Weights of a small GPT-style language model, trained from scratch on English Wikipedia.
Architecture: attention and MLP in parallel, capped logits.
Each number is 128 + 32 x the weight over the matrix's rms, rounded and kept within 0 to 255. Layers, rows and columns count from 0. Numbers have three digits each.

# layer 5 MLP down (transposed), 256x64, rms 0.32, rows 140-246, columns 0-63
137124181100205187097115205143107095199197125122084093142129186126187219232147145109173158210087108128151112110119074138150115084189192141094122111170204136159146138120173127074145073045138153
118163139178148187094100193091103255157121105159179101105077115199148099111194069142179034075103121081088064125075111093142237099152148133110130173148176149126125090115087129136101121087091181
139117136119156168127187124115114112119074126067126175116106191161118114103092163100092127151091063129120142080110123080139119105140151151156136118183099173158138152181122175143119126175103099
128124179123034089121160114087103131166086141146123137170162116146129142124134143091137165200064189165147108114176079097119168098150099098094138083118112135177039178144129123159120155110150159
137136110138131121129106115120159138129143133117121108140122131152136113119126137147143160126131132138149130122152115138133113126117111135138155103130108100125100141155122127107110125118126111
112091129130148096126058162081114197126068143134129171138123112156151136120126146124099089152106115114069062101149110152190153133161118115072181162163094059226111072105103061089101133169097156
127147166115129193127144116183158123157111102112126107147124117151121143158126156114081135137115104137096137153129112171184123112120214159115131179171132166157125129133120113081129098126095113
154138083129072102106136252126129130075100100119114075147140145146176155226104122114059122174100148139112147118176103127098128152119100155114084169133152090150079102162172125153167075161179184
125111159071087109197114063169135075188100104125124099132111192084131111121116109155078074098068192054122122187143050125141176079135080144191195103050106191145075165087093162069108190164092138
135133048122153101123104135133119164126216097125144188178064040114078111110105133177136146122120152123144090134125112081175125183139114140090049108090119115142144087178161190075142124093123080
157151104142140137134138170116121078157150174114110123192134131151129078055183102124096145190164113125078165057109154083101133132067139183139134108194124093076119159094148131140131160139158138
107121131098129156138089100141134082149125122075121080169104159112085136085219163163111132144143098104122143143122139134157122167119164148115159149127045134106113162146111104123133048122172115
174150132078117140131144169150152057134073136098137128138152094150146152117133160157107137149076122112141130106158096127113223154132162180132101131163104137111110089125140185087132061091097099
135157149175180148153098140127155143153103154121129124110120105134111108122138157083113104048121143100138132168141117179140160121090099138123082082148125144189124124145100162138151113152106130
214109125108152129139059081147120155137121083118134168171078252177177124129194155039121153151165174087088122225192139083060119166079085176111154077161164109158120136154059146099106095129114114
149104149131123124123147113090114119162115137107139123168132177128115079072133122117107168155120144092112145112113150160137109125059140149187153138135147140116092146156085125165109120114091159
120160090145135114097155158071143088119154152111139143162115116114164158122166103204152026121043109158162136141153082049129132197127142099150166118117102109174083109067152109193093144107149143
110134107101127150144176147155060155160076109145104150036114162142138120143068132201100170192136067127180130109202120177146139052132190085164185125203200111106115129142110154119140186142095131
057125150165108136109142089100105095117186125074125124123017174147081078173124164214101144166090103179116153143158110014151110165087101125124119144145159145128128154145110145087118107145124136
120082165108218155199158147156024057108147092123060197140087091156155141154201138180169202060074187119142205165164099131176070091094168126072112083172087089110115120169157130133128092172121100
094102100173073118124076161101103135181099134059075181091162106177106161142161144103199128074104118164153190183237165080130201196115153110099098119112172112106166124143095064096120197112210163
157168097115147141129133114155124137125139150154148145138111150116139117102159155121111151113091142112145125110140113134103115121103149142115120128092145147138103098154125134130125160130110099
155176060019137152099151088111125141177085168117156105186138177133029109143121094151109115097104165174122115107091112092166100124067048171119119081137172141146111143136103121210066101182090149
173206145118107120127162139117130078158135039135086102130135093094114122131127198142088100113081124174141126120071165122150157151139115114141111121139119117123132116119146148109173163155140136
119126159096137121070117181161086123134121127026096124131076111108127136104141199136074180122131158157107145136082147141153076098154148119092130179125197105121077213098118101232137126102124143
110122137092155116157141104134123074095127102168127200166093127139101201126155108163114120186169143111088131099089098101114071154158157095185166122121053156132157132170203205096132200111129112
099059190079148197157142159157121118123122136182137134082061131084024180141075161155131131150100117127119088114093158100170147138100120111125125097150163077192080120107142110089136111106074101
058076115206093123140158139167119096127122151089150083131182086179087102132135048149153145155118162122161105197171144105145118149108181207148116113165121118087112187180092090140188131119116118
143147103116141124139121114124150149134170161146124127139148125149122134164145117123108164113135156121100082149091078111170086149188112125118113159101129107097098118108149089135101135132129080
049130133216117055134249099129139141128036060114115083099128099122127095137177130187136127081132165107123185070109202062140138166199119221076080158172025087072145086120163173114144118149105150
175130119118157093143108120154149081091108142179157137164022190142111111137097127089143114140117109130134080173167089079143136069094114136190116155118090127067117124092158116142136144116091115
172119063107137150173106134161117135115173099086138070103077146132117076127148152129097100112096105171146120118123132147148106140199146130109126182171154126086156134197139159108128122125099121
053135156108143173145132106150135082142092106168134132046070136131125100118129151118134120118117139142138133152135125178131114140100155197135141133141175142096068184159126155118128138125108136
123159131196127134149122110175071140110132124176119174078114105175111115143110162152060149188155058146096106118164181117206134152082124159103138090081132163110141186108126085084116114123113116
133112153164064109095144170115079134114164088144111097196039089189106119190187108142114094121123127132090095137127181056124153149151086084123133181150134128135124161022153134115154110133142172
160132116120170128076090138179155211117104123137132196101187114147181106119151149109175149138149098127168102133130087167133100145121104103119163145142110149180133105128158112134138094103122102
085138144090101142124154166153168079082131085159112190120084132140138139146112113133094100086163096107097070120087141164167143079118117171135166179056157137161071116086108117134112125134111098
192177139057104094163113087120112144126097100225158109105095198144188121066137113119106194113119130123145106193128146126108094120133060117109102112152093111118085122162152138074113170102136162
124102111189132100131120123131116111172167149045112122121135097134074096121168103146114119169160159134133227128152131143167091170149150112123137131138138077096148167093120118153115202137163152
131135132129183104113145155180160140192095210088156121173104149134157083063152133200106130123179066100106158150117161129116109151080060115099088165212129129102073178149140212125095097078168147
174139132103149107188107104090188134074178125155104114123122146091132167091194110113107165120123150127113097135095118120126123106103190141135172125163147151166106123202118152087114137093077090
121143106189114110090174148103177066194157073083142092129071095161151111151144120090079117114130139056153150118146100135177132140133082071126121127097139091089140139078189085143154194111129061
112161140077128156099133201124132137128097136156143137140098135148128113162092119156141107130127105116117068071158123109126132101136086138110114155080146114132048151113165147130154159153137170
101081180090139104102034119125089132090070153112148040169175080079161106101131071119112056122156115155138181157114091090070154079155111128168199178094148117224093116148117168107060140098149104
136093127117128178168135132081136126114095112132146113070111173091122109158152162106104123080076078137152129117186139144132118130141150180102078147146109129118192123182069136125162086113163137
134119139113139153155138105126158123085130124118077148121099150151132081130137068120150164096128115118085146114136110133092147134067166119149134170135168066114170128194111161144115121157110109
116108137139136125156169070110155185152107093073093085142107164130136222121129104081117114123151171137157120118144123091215117133123135113157080141115134192108144167119130145207083154122079119
181107159119153133186124143088094140100073167176137118188130132087164180168127090054087118115115125167189113142153126097123133190111092126154140177131148197161057139205155101138153148124041188
102128163134161144161139156182136126109102155128137091130117158124124099113164111170173105129118097127163148041081182159091161177116149119112054162129129108151119138093166142065128102085102175
123129140089157152146177134136128126129134123185100158133072076101122126139113150187126165141076139096104066113157076145103097136117106126133125110142150163161129113163116136037128112119109109
174123128124150120111088116143101129142129146170107120133177121172103102137127080160128130161066179147123154139133138156112123109139154179122138110138134159180102104134133104131130112124103153
125112108064162109137115179136120094155135118065113191212068092199128103179065120165198050169054106125129172093140096152156103100120165171166117078118112104141122146130140125116157114119045172
141144108088182134170116077140087136151095102131138126140141144174122103119115148153158139109119129155152155147131114165151151172096148106149152127148142201103188163167160151134134137159078120
114153093140145142112093164133122140129146124141117124112102160151130131120111142159142160102120133133112081111151122140146105157110131158100148159184168181097117107124119137116174105100091151
090103107077135142121155161122105137128122177120113180098129171087115141125130100151117094137119114089174117169150139061120073078188137117179175098098164081093095119115108166141103150144126108
169153122128186111163156156129167154136088121102136117127077134133161130156110114071116141099091104130109106137124156103120164081160078132106095129172152090114109085166101119133138093136093178
113125082060131117151105180167142113124113105096117148138141132107123128134111064120134134105144131118138114123099157199118094104100107120039089135118158087158160103168121058137122157190163171
152109118049145173147195123182113131125170140170151153167060138140160179166097116123136064092154141145140146059151097143177114109130102108145109153136124130143100169118139135184101149167136110
187134079087134148062190125092196138098136138151110138137108230126154082108092059088113127120111092138168143121148118177079119152155191096129145116124138182119115130123117142164110165181102101
193125121161145163130141104159132085136131071083121191129096105138163103126134156124107188107169172094074140165118094113160062091172102116120142089060089131100130156126094167152119140161098164
155153147046148165177101166120117096123076101120179167183118163092071141087118155104161079141060109111142117108112104111102064114112094096155121113119094125092160142080128142133175113139074173
114185135115176093137093153144134122161084156168148189169117110135145102133115092143122124098091090131170088100155134132138149120119150104119113094153151166117108118184152105122096120164126166
131095090097076117122070154128163164104128079082196117117087102134110105138074137125183161155092154158156165152117090140138070115102172113080136139148165093149131163135218147126142103136114132
175135159110126126147166041094123117142146101101099143109127172185127075136136150148122113107107172083100112139185116132137094132077156166124132141135175159173176153165093120113179138082163148
155187133102104144149172102149085231140077092136141162164097097177213134104170074093108104143148149108162072148123102116117085109173095124092079166108123086142125109176113152128064169123134152
095140149115119145133067122130150095108175110099137150156104131104142102122118159114145109147104181123134189174126165237135103107077099118099070087147182062131127124061154078103173180161153147
113187120098145110152174152124152095120121071201067204130093136155168133199087121148133110146160130149115059120119145086196078165147104109142107097147056143110158164117136144109132165128143134
154163166095181165134156174103101170076111116143134088084093183052117192151129136193140062102107055087142153134092133150112134158109137152136210175089095101089142097089120081120196124201070118
103128194107154114152112154128109156212062088102138074184145091145149109078163103063092137154215101130144128160164086112069153098132086096157131114087127156107090140139121124170058143126040143
129135128031151073137117100129131114129095095087117118195107107156117062116149151174108127139152166118073103149104135152102111084131154116125080131114159138169179179061142151103159172117157140
113116153130133177144177128137151110106092164082117142048104162183139144133103156131098166121080156133129057133138094121175169145115159097142106132168145131212099187154134141128106127120104117
123121145126128095126139133123126135123143111134100119144141109142162116126113124154123115103140127104124141119147132128141115133148144103133129125126128137140104117131103113127139133137138132
179099130115157167131126075108155103118117093152139120116095206177092104092171159137081113113124110114147106127091101147145130114072163142115129101136130138083172169134126083115054084132122137
115129147114120110120119147166125122108146124143126145118136132138128160117093142133166110126101124131148134120136143144113122141119111115148124146139132117110135107107131146138145133130112119
103143128148138118119179104183142074118082121143115093128170146132144092140107154085100130139183095199039148077118214198151153207104170123081086094188116084104111102133150129134097190114087096
201101164116154033134094177214122145111124131123129116167165137110131101066111047103102106077152160175143195083133105167065140101106148187107128132100141088149104129121123149099116134149113150
126173129082067075147120122084133092143158053069122086155148127166178154133136127103145155172088153103142150222164146129106107138122101112170139084122133126170133172128127170170136178156151164
081170092103097108098134151159216126161156183078079156163150147147093117105168128099127152127127144107126100152125093117107118236059104133137134135150118098109117126150126132171117135112142167
135131118132175156065088116193118094101181128143121126092106115149094085112153157145108098110150137092104091164115115141134135135125183124138141141098130126118075161127095096076138101136102122
177150114134155128113138123137089132138114129175145096077121106116133091164110130116128128133136092121160167125060126173136121155142124109074108076153142086070140209139107116134126129072150133
127052138160148145109174144172130076155155091095133078075125157123127070159146197083137074171074090183131087146107076111140107063120115107160114121144163149082130112127156146139160154093085128
137132126129124137123126125139134126129136134128125131127133128125129123136133132128135128127131129126144119132126133130129133128122120131134125137124119134135130126126137131126127117118127128
235112187154128152105153157133134129158140135095097107098138168154062146160102136128186147132078094074047203084052174104127111125161135105137084114104121088103145174097095247093178163194065156
183168139148111153249149144155167141108154129142117193065104180033092125098147143143067148125130128121134159139127153123083127128098098129145105135166145102176151113146073129169145143091150128
168140191171140132108153169120128094144120140074115103133140087164139106136197079092103041114117166163165153132191127111126167113092101135135103125140100092078161118123089163117152104119104149
143101110124159193179132153139157096145100132128141138115095083086064113141154165187177109088110129241087105132085177102131140143195029098128098069143115155085129122158137155148129123141145160
127154184186093071107095131079105125118120105114117151142108092124167133157130163116083131184092129139155162151131056116112115134095141127151120054128203129090050102082114180135118144107102134
130138135087159125126145103161080082104143154159108090127120107163094144139103160160052165088155133145118143143116152104115177150101139096076125180108128120111165195116118181057094137203142116
122130077186095078146123143159171123139114123133145126094073117102144115156119117074119088137184128147133146104064088138082140123180093222108088108136157111099090112143067118236133105167166142
108101064138126177166161178101128098148194139103146076147233117210095084191122134151103104162108180130166193141203155133133173137201132096127171104085131158140137075121090142188169183132155179
151109128083185133131174176189144062160115117100123087088101128124089106130148095072106119117117116152138133113149141104091084132123055117140136113134110128157092127154113154136146142163162226
125098128165092120117185098176128063115139101130101106114074154111144110141139160087165098124086100167144067109082137113109122141180130125187113077113117102169129137121123172105038164116154128
138098061090147080166064147084143133124177150088133142082165128126114111125171125079181157114093131078079145166170122181115102174090168117117131141095096135095209132100115101145140143134135118
123159125145109165150091139164146124092089086165162170080131113150161194138148145107127127141090114159137121151148119180145129162132143095122135139103113125125099188117112085103157126128041151
086081147195126123136128109139117153181186092119144094149103080183103080148131182111118123111150130096082088144139139196148100038170182129156127103101139195095114089114145111122131158135197133
177213118172120059127176132124133086123132128115120062122143180094123169090139079162118111147115112093155160148124142123047118151098097158139211087114105126008121138148093138175110135115123169
150113125129166136157053121169118128124150142117110162088107173163162106155187127065137102122131174115125162140215162071084131132078168148157137178132141148088140143165125110116173093133082131
048135143095164116177139127031150068168098159087150111136139151146096065181110114129157080115228132136100138117127132151162088057024157057123107115184127132131075129158141126188116115093128154
131112177072204122173120187128121156135135118107123100155119097110137100127113117076119090122142184116124067160111117079089115110152151105126084116094114116124091134155092124098144148147092131
097171154093155185113131189096086178087091155126148116135141111085104107105096150137131108134071115101141118139074098097094150134107116126097114180166120155091107136133136118072134129115125086
113172129173141201107167108171099119149089168140114138079082163089072077167163125085117122097121116152098096174114119140139094084046125142101099048107118103132139202122157114183124183116202090
126030070186130096120122110126073122142141129087139093099183160170161079142105117165125074130144158154150116136100153152148089198108140192152095142066149114101135148169139130179125161159160117
121108112165130194126078153141098044111118125125136149117106120102099133102157170104135183119095106102106114167144121111162110167136128117088133114119090101135088216106138142093059138153157124
157056108094174082153162103133169174120126150152117062115132172114078150107152126112133104106089116175067208060168084138125184059149126156095197138131160099140141068103178105041100174036173110
098097047237159079097184122134234101150152116114053116082126110143081085142158121159135113187144126124089130122151160132090147173121146060194155103113150032138137113184105096189169123107122064
085088117112145136172195156115106095083142117093135126076194136109090168124161131095107080065068153113137123126170111118169069110140070171146162157142086104125156189074142147197129160115120210
120142141129122123122130114139130145154105126124146147132121121116126145128134123136124134121125112145145129115123127126116116111122143109114141118127133139146131128134134136135129113138124137
# layer 5 MLP up, 256x64, rms 0.328, rows 141-247, columns 0-63
095152136115137042105145155111111136105123136185081096108075175192103181170093115145159141152123110092181134151178237099152173101142124058102139086210161199190169125122046177166119098091119099
144176125108113122130104154076152095135132087095211100167103122151138170129132109160142178108071088126170161163110155084093144146098161164163129094098110174110118090106136147153117164099132175
106065131177159142165157116104115148127114129102212137121138120104113134117116170142173066059143111191116123098160153161108110128150125115079149102082132083114077079124167140113156129126144112
114127115157106130141117118124114143112144140148149121138154137148126149118111118156117131121129123114123098150129124124121123113136140109120139152142122147117139152125141144136139148135126125
206108152112089145130072147171107148148136105100136103157033136113203150100064075156102101084108161084144102127146176130076155135137170122148181115174132234169120103151156101067156134148157136
133093088126174130113116161146101168112186144092125191090172092144115201107126136119137116155143150126175101134126120113109116081138128091160104095113150093087163149168129131115131115138099076
067188180202018126166137203148154083132187136085136125123123107100110123120164145123192153145123103133114129139147083135096125095200098125059135158133143145147179128109106107227104166087112116
117134111173129026150146023233125122101137155177092110128191103083141087140132140058111194169114166129136148149089102105109117104106131079132125174094069156152161182103097116080207165059114132
139178173155000149154110103177151101205166145154110110060187167127230145134126193116174139130176124165145149072106154136126107127162136091118105191154117125090163113077118080118140202155143111
098132147170136130143102119156113151059141086163125121146128159129115149109102166141125148197147152082167124113118133173149195125184083053131141107149150134161099127190118125173097150166078130
120116102116112134180109109107106129094157124188110109135119178155072196058142122109151088170191153129180131103129131140063164081143126152106205109060141099127096146137093160213138102116077109
116082113163189075111145097119051129129165061163162174192087122140111162136137084072119159104117165147092165085147139083123074114106140184126091130065120185152107161084143096103167125086148129
129139098062201095134140101143131146111092108149166144114090136132176127123082125135119124099090140155138117128164153110161157142104129126166207078119165170117113115097163152118090155139175105
130197111156066103143144174056106085150093140069154057140110100103149112162103130155136154014065141134100132111126176143144115117142167096110110193137065213154150053109112150151092170166179153
119168140149102160117043134134165111126137113158092146135113149137166158124103121093178100161122098161133129098104151068135140106179046103141141143132102071083181118125179099125135135121122147
135104097135163068080134136092056112112104151070086130137100110141131143113085115142162121063139066159140098125098129155145178149124124086100090090065136141163081094138143101073144067121119135
115113207211088062082145120105186111109078131138199124185090040113137122085118145097128156128097101070109187133158130097153129160129105113137143139176113085127148103079165132080132122159169042
170089119166187103074117112073182174110136077111239136185149035097127175124101150123156186140126152118058143143096052123117122172122157079074139112182154110111148069181114104110114128120123126
146111132092109149068111179065143133104227098140084082138140179148163134088088139208184201153143145136090098213144128131182109167089126095098199133158195108064184081171184093091118157059163116
106108169225003142127127087183103154171150114147116080106164119098068148118084155109164106205115103135096121144135141146117094072137115124056200112200125082212197076087095164122099133170087103
133129136173111125115113098106123151101150122107108134138127116128130114123131169144142135142151126101105142122110136118124117153137103125136139148128111134120133115082133107138150116095136147
078153124133158106147077100143112184100196124158182134108124152107153103113058128098197065043066114131102089130101123144117158141149126089179101140132194147132168184150103081060145173186163141
090074118121172119107094154094139187133117102120228238148114155137078132144129135141103177133105093114157074170169178083127115128129095120116072132143140136166143058121087102104156110148090126
073139173157149109172133156120145154148107133110170153089162143184157133098127159102120165068113095231154106129131145083126170088119149115129093095073105172144102083142222149139103197109143110
111120110076138093105082149104177117144150101193124073108182110107155095137075100106122214104077121128096137166115183098120160116147146145150143111122125128155167023112134119104079102169078137
093097126118080146183148096083085128121128173178113082110154186143168160101148191099177129114165077084176146119066140127147087090116161078111108150144090148113106159057088170202133201151076108
149085164123119080108192160078051132066089178133077155150103091146157176130147134168143124132163128073190155087118127154143214168154152112153090103137078186093125130141109083162155163094169167
121119140134119125140163147139114155107159118135121136130096116122116137105106073163109107100160126118135151165143166163107124123149116124154169106131116136159096123127102128131102150130127154
137061040124110063113097150084132189148053120072171150116168065107089162151111146180139074107116093133056125136082171151165110127181094074126051114118113133125128062106116116094124085155116046
069119104099170126118186142081083154085117162103188158118116122096215137192131124161138124061147177110184118115144114146078120181122150078147128143108139095067133104145119107174153114136093097
101096156094126151100103100135119122118158152141149216154157199201098161140137039121174083121145154131094129140127136115116141172145109072110124037148136149195158170170073145128146058154163145
170122105104092114051136122097174136093119158142155151121153104110121104167128087103096189118101103160148163172109173147132163080123141071142139125129115100171141106041068135079126108107061121
058140182152180130105147122068136112099120125136172161175122125073116169135097123105209161103126109123124152162147076215090108084178065057126206105136156127102162179161116117102116088131121117
114224176122066088121159121159075137134135134097129097102111125091154161153120073110133112122113132159112143185083148084139128080148148148127117149144155209136092062171130134104090109136147048
120136131117129112196153089176123122136138121179182138099141146101173150177103153125123118106125149113149105105110154100110184118113132136105154187075166100096106153113132169153120099106130138
090149078150163101130176105149091098100116143078026118076155108108124095161159134105138120092136119149125093105107134162109128126113167083103160106115156204138117084100132088170167146133135131
088141104169120114097081103114145181166138103139152098115166139137121088139138126177113174122088100148070169143084112108106066133139165145095157131143122144112122106070156154046138215146108102
131069098129183084143193246095145172126184130113147176151110083140057181115090112105156185139135121118163043134117122117126132079123163103127196077117166157168096123159127135110132111153097077
095173108122130122082082106104178117193193175067187166128154101131171122128093144129105106119139140155142154122156170022127160164177092095177097126142159096104191156121193154128128088161057134
153034120125090165119101088132138144118098115107117117121155130187126084080150137170118164109162119144169149098116153131103119196125097182093095092071108135127137113088167122128122137147139183
090109131116156096133169141051164138115165105072139095129091106144159136150149128141128185069140150210102096129089110130119146108144131132126228068135178121106109156138246113101143065071139119
081053108114128142107124090106071138083164149095146124171133080156098117094116139126125137117115096119137107175083097150110112127155135139185068102086121121146202145177094164089111135108120118
103179194203143156126137173124162138099122061154164104148135141126136126107096085142159225127095210179090115131161097107171109165190108141170196122100170125100142102111210147162074170098156082
091147089126106134153117180141208164130096118161101153199127145152075165106131090117078164104148152106153080143091109061090163120181112159165127078110118152157099079146179122113128056145097134
152133137133192103142115067127120129101155114160163141139138116129147181105094202098174074171150138118134135095145090106131124141139068152102090140092145175061074119187171150133149121152123161
136134162105101102151144127094146127095153166144158137226126046128133118119123141118161160127076193098180106143112154105099110116114162070149174160126086092111167146138061139125193120090107111
130170118148067137099085129043104158153167191088118100115107091113165098115107109136128061069055092080097174156066124167094114097147200150108156149101094176165160046138084120128196102142166125
118136124168076102113153178162138179159177134095144165140149127102089167116140170161120087124092148140143147077096145142121167108212127164069182137142143151144133103183124134168163101063113113
091148174119118171140065077184113135173117134144151125094237171209170085081133168133130118106192137143110151078132110057150156156155145139125118111085091130124156190073169140175125161139133124
116080131101130115141162132077102150145126132114170148138102144160198132120137184143158133086166090119130086117133118135120090129120119089145088189170125087061151139136180111096162170099110113
110057104120126130146140124084134115081116146091084119119204069178061111153160146138116183050133126144111069195130107103145099080069146149078151150163132201134058082089113110153139111090127124
152102191139047077149168116194109112127125142138156133120198157169079123093151071128094141135120133137113096129089139062151127127189157121078111135140080142136120057169149138136116091166152157
089129127132100100115126140085129093117123157132160128148149098140135165101115153106136095120142144140135108162104134117087139110116143125140144148134145115137150115141110094120156140121116068
121186121121080097114138068115109118177158078081116160146162153114163122125098095163057133116108091099126120127150142112142081121162131131110134140144133147180128119093148146083128096091086137
173141113171146084116067108084123114125043145113126131140127138140154141116140142130118130134143118126138151071080144094128105148132163178099085155140111211148218116098094096155170125125124116
167100145179085060161090145136115153133138124147120127104150118151177134080111124106142138119113101159094132118116184142134104083199156101156135167103156116103167134158109190121126147058078120
108110112174138155132089137072130149086164114131087142061173081081139132126091141125185126125119067158093131185152113135132089151148068086130138102155141087175165119151128200043114132098065090
152143191103101160149108116161178111141142137133203153163146122173104159090099100142058159188130147115158137138165177100105116174081143127176209199139104106176161051125139120163115108127131139
109103114127117124110157085106113119195176121106145097189105103149172189145097146144145133136180138145143147172145114063136152138082085144160131169149190101084092130115181171152098108109152145
131171137121074151146165072151130148173144135100151100140135079108153141136085140120143137178147186086152204102111100180157123172086121112127119116113169184116130139089112129135147180146198153
118117176145145187142187119112071144083182132110127112116149071116173153147102190130144120167136155162116137145136104129109125119080103123129090125168111158166140117047113157155106071077107113
106088127142162118061131121087094121031120098138139229200125124089143155142150133144199148096145119109162159118128126142093133145138181141113114172123149156073124087165083082141146138120164175
124160100150067093079121091166158167153143133140117056085157143138109108132124116140110161153116146107110153182110132114122106107079118149117151113110091095152132092136101156126185110136149154
124185140115100108091098108065131165143171169095171103130057031086153148132140127078117117093150137111148174117087162090107130118102132115091045109130143116112122070129101134100166151157150087
096122114122124143109146109129158144139174162142119163136156130147121142145135140163123108141088164102125143144104142125108110115165060133163114065102127116093120085097181085130190073166147150
147110111075171104113234134066118095079114130075105120161106106148167108125104111181166163081104135084127099176132076168060133115103150111161183106115151148121108089107143109141149087044151160
108110142049104137133116168154077112106187164111054164076132162195144151116069131183135129127145130138171160164130163089081163122114163111107107113097076219101114146147159168184150162081131172
117092151186100112155156138130116171129136149177160108165109097081112148124120163161138107132111068057105121133141132241085144139112115094083159114064153097106090082104188182127193151153114123
104156113157099119127135139156165178165140139159114015146125152147124152088119109124165119149155112073109127129114118143095129086128105075145089106185171127098066058173128184119099148127153167
141097154131171158180067112147140160134122073180143171110181089117128130101102133131158117187071097141104122175121143115096100076161118135153164101134162106089159071154145118138170133082167126
115111121137127112124136111123121142120127125150136137131134120128110146124124140136131141124129135108133137120118130138125118121142138117124120124119126141133123125121123131131137133101146120
134177130177130138107092105102141121142104069159156127071121165146164123082136091119119139097131126084128156131098208167082156121119128136141163126136120094122149125136194142105110163125125156
116131145136134109130158125111113126127129133134144114142146115123135137124137107139143139128144137131129121136126137122132119121151126124117141113120121137142129072112147134122125134137143144
172086080148067070078113150099122103078130153157126079168073135129106160099163156118155163074157099151122046148227127135136077090146132103103211152154127112145094156133146160158140174114130087
155103110136101063130074072150099145115119174177070144133230073136108086057093135094084092130166128126175175152099116116152173110116124132090099142100058076157146120093037169127199110139149164
100159131103161136071093112165069122142050135085124126066129144076192111190129125166100130063168115140115068155066127104176149071154093152126112152103154121172132090090129124105100098122161093
126142188114060108151151122141118074122114163116098088121103103160185100101117131075120131092198115174083123117105117123114135157151113165112166182121063182111131082135151121188162128101148123
037086153162140123134101126120164107133108111119134114129175120138135119127112116186146135175161117087197102102151115170088174143114102104123143155153111079111129132144142083119105117123151110
107126147144124106109118128135140103121100142183107123172183114123082136113101132093109195134124180142154167194125102097127109193125094187163148164092124123148081108091131121129125135089159159
173104102112099120129115093132097084041146120154104117143111140178155131082085137071142050111085102160111068141136135121134193102105123151118140088106144217163113143089157139117143133193180112
121124129140127114128128125128141141118130138136134142118129128123130140141115117133141121139122136120129115113125137115129128121127131117126141130123128131129126129129132117129143129124135119
138169199168075200121057106125117140093144107102125069127187136073166125150106127150152168094101105166081109183122132129079128140134107143172155163153078119074170010107120160101158148073120116
138159141149068182108138112110101123103103153058185117131148133144114102083086132143076154109144138163121057141152103120127164125178083128112129080124167097151118103111154100120100077180156112
192158177083107132120131100101098110135152144148202116126086114170160162104134136079149130129101163119163115106124144108117092134140136142073126160114135147117181157048122113200147144128150141
126166123175084070080134099060119159155138171143129186138100076124104123134136140081128069103163097119111159105038191153084112077121114078147088144128081112176133092113086136136206135133096061
146095131120136136110138112112165166067102110141118170154138127109120175123112118157096140094148179122122127131098137112089143097119109080126184149119121053111119189113141157137207100089084093
153129136188047104108130165083158118158115118132178133143139130156101136086155142137143173154122145107158172132159157102165119152217098131052156120150126108155142107121098108173141206187077100
126105113128090136113080103071134143103214133126076073064139109161205125121128119111149108157169069134137169111183127124115146100133091125094155113161096102136124126141173161159083087165117144
080126151129105174171100057152126181169202166166096177149173139173193143138125173091155146085079124077133185161059128096136179172168161092170065184112084177073095187111120118178203155045119194
100051201166094101184089171146104119122111122077139119072156131120123085175095163175191147087103095124083084095117149131135151094151117089109126114113102146126127129133150146153149102109147104
149105080109143160100187087161099129108149098058128075135140120093148121119137133149098207085213111142167064170117117088149125144106124127139152098106122112152129112126145129170112128074104157
142163161090095086073137114132119106115109167116150144134077111182138156126158093117120075204153147129137121109106129106135090148126149121138152083103166170133091085147212073075215055152124133
101122163094191081122185109095108155155120160110128195130128161187183133131131106152136166118158143164129137108109152099108141117119107113105146150083144130116135115180134103147118130113146172
202152159164095084083098148128129159095121098085163111143091122148138127129063086175116093111149162123119071097155150162170123126156060146125122051129150165102158057144145148111127093180127109
185156167185075104102131119078145090131072151108163146130092076086188141116091185107138133130136117041169159095134129126114078150111156085105075189194091139112195033104117175081158140157174092
168131135171134100115141109155114086123060106122150146148124127131093157087092152090134132123166114080182167106169117095116118130160047131130114144129150144169103154106136200102170126143147053
139136111146148046173090131114119131110101127080218099145155076093117108138128158146111132114132173157142095120106123071097176102129098119182133050116127137096132087147143187155137138179128106
140087137184086124105096140094102158078139150115128111078149101116160156106109164181093163167151079144108107138152129149141113204065091169099114171135183087097132112127171097123140113100079079
162144136136134097110118132148088111184163168156198131177113079154133121088072121133133168144103152113055125168164143119067119123142146179164119114172096166240137130138122159167140107082127135
131131090166105131150148053089123143153160152107120057086098113118141131157125160115138118134171120135119108113054125109096106098148126136024062099118095161155098129102158067114110099110095110
130116156111061091095089089134148117165166139161091121152139182094179127145131165144182123065138097144138190106101134138209120122164132139142141170070082131067121173066156137209207136086109198
140123170155113157140125104127106156126151113161172083129049108049111177141165145154106171119172157091088166081111134127136094097069140085131158138087121145153105086121107156131170145089166150
059111049182145116176135017092106130138136103120158190125209147144130130136064192089102110135071157158119111122058110034117094075144085103111061185192130099140162130085110151128147122144046110
088048116192118079072184146150133161121160120186141159138132138182082122113073108115130134123195177118072102061153088055141140140201127204055146098159163136183095140147119094133106133175145124
143137086139093129093159104146111170085111110130183140172109126130112117071138151120156098098104107075085157151162096162154069146199111160102085079133131208193145085089089143184121129126085111
131125131130127121125128124103117127125137143150133124127140124126140150098114129126131135122134124114120127131131130124125136131148122127134137134124127144127130096119132125123124143116139130
105082177198115145102127127130128132087183158155103130171112074103158126134152126106171158158127116083137113118117081136089152134101069100102129111172116092138195131089130160153127123104055137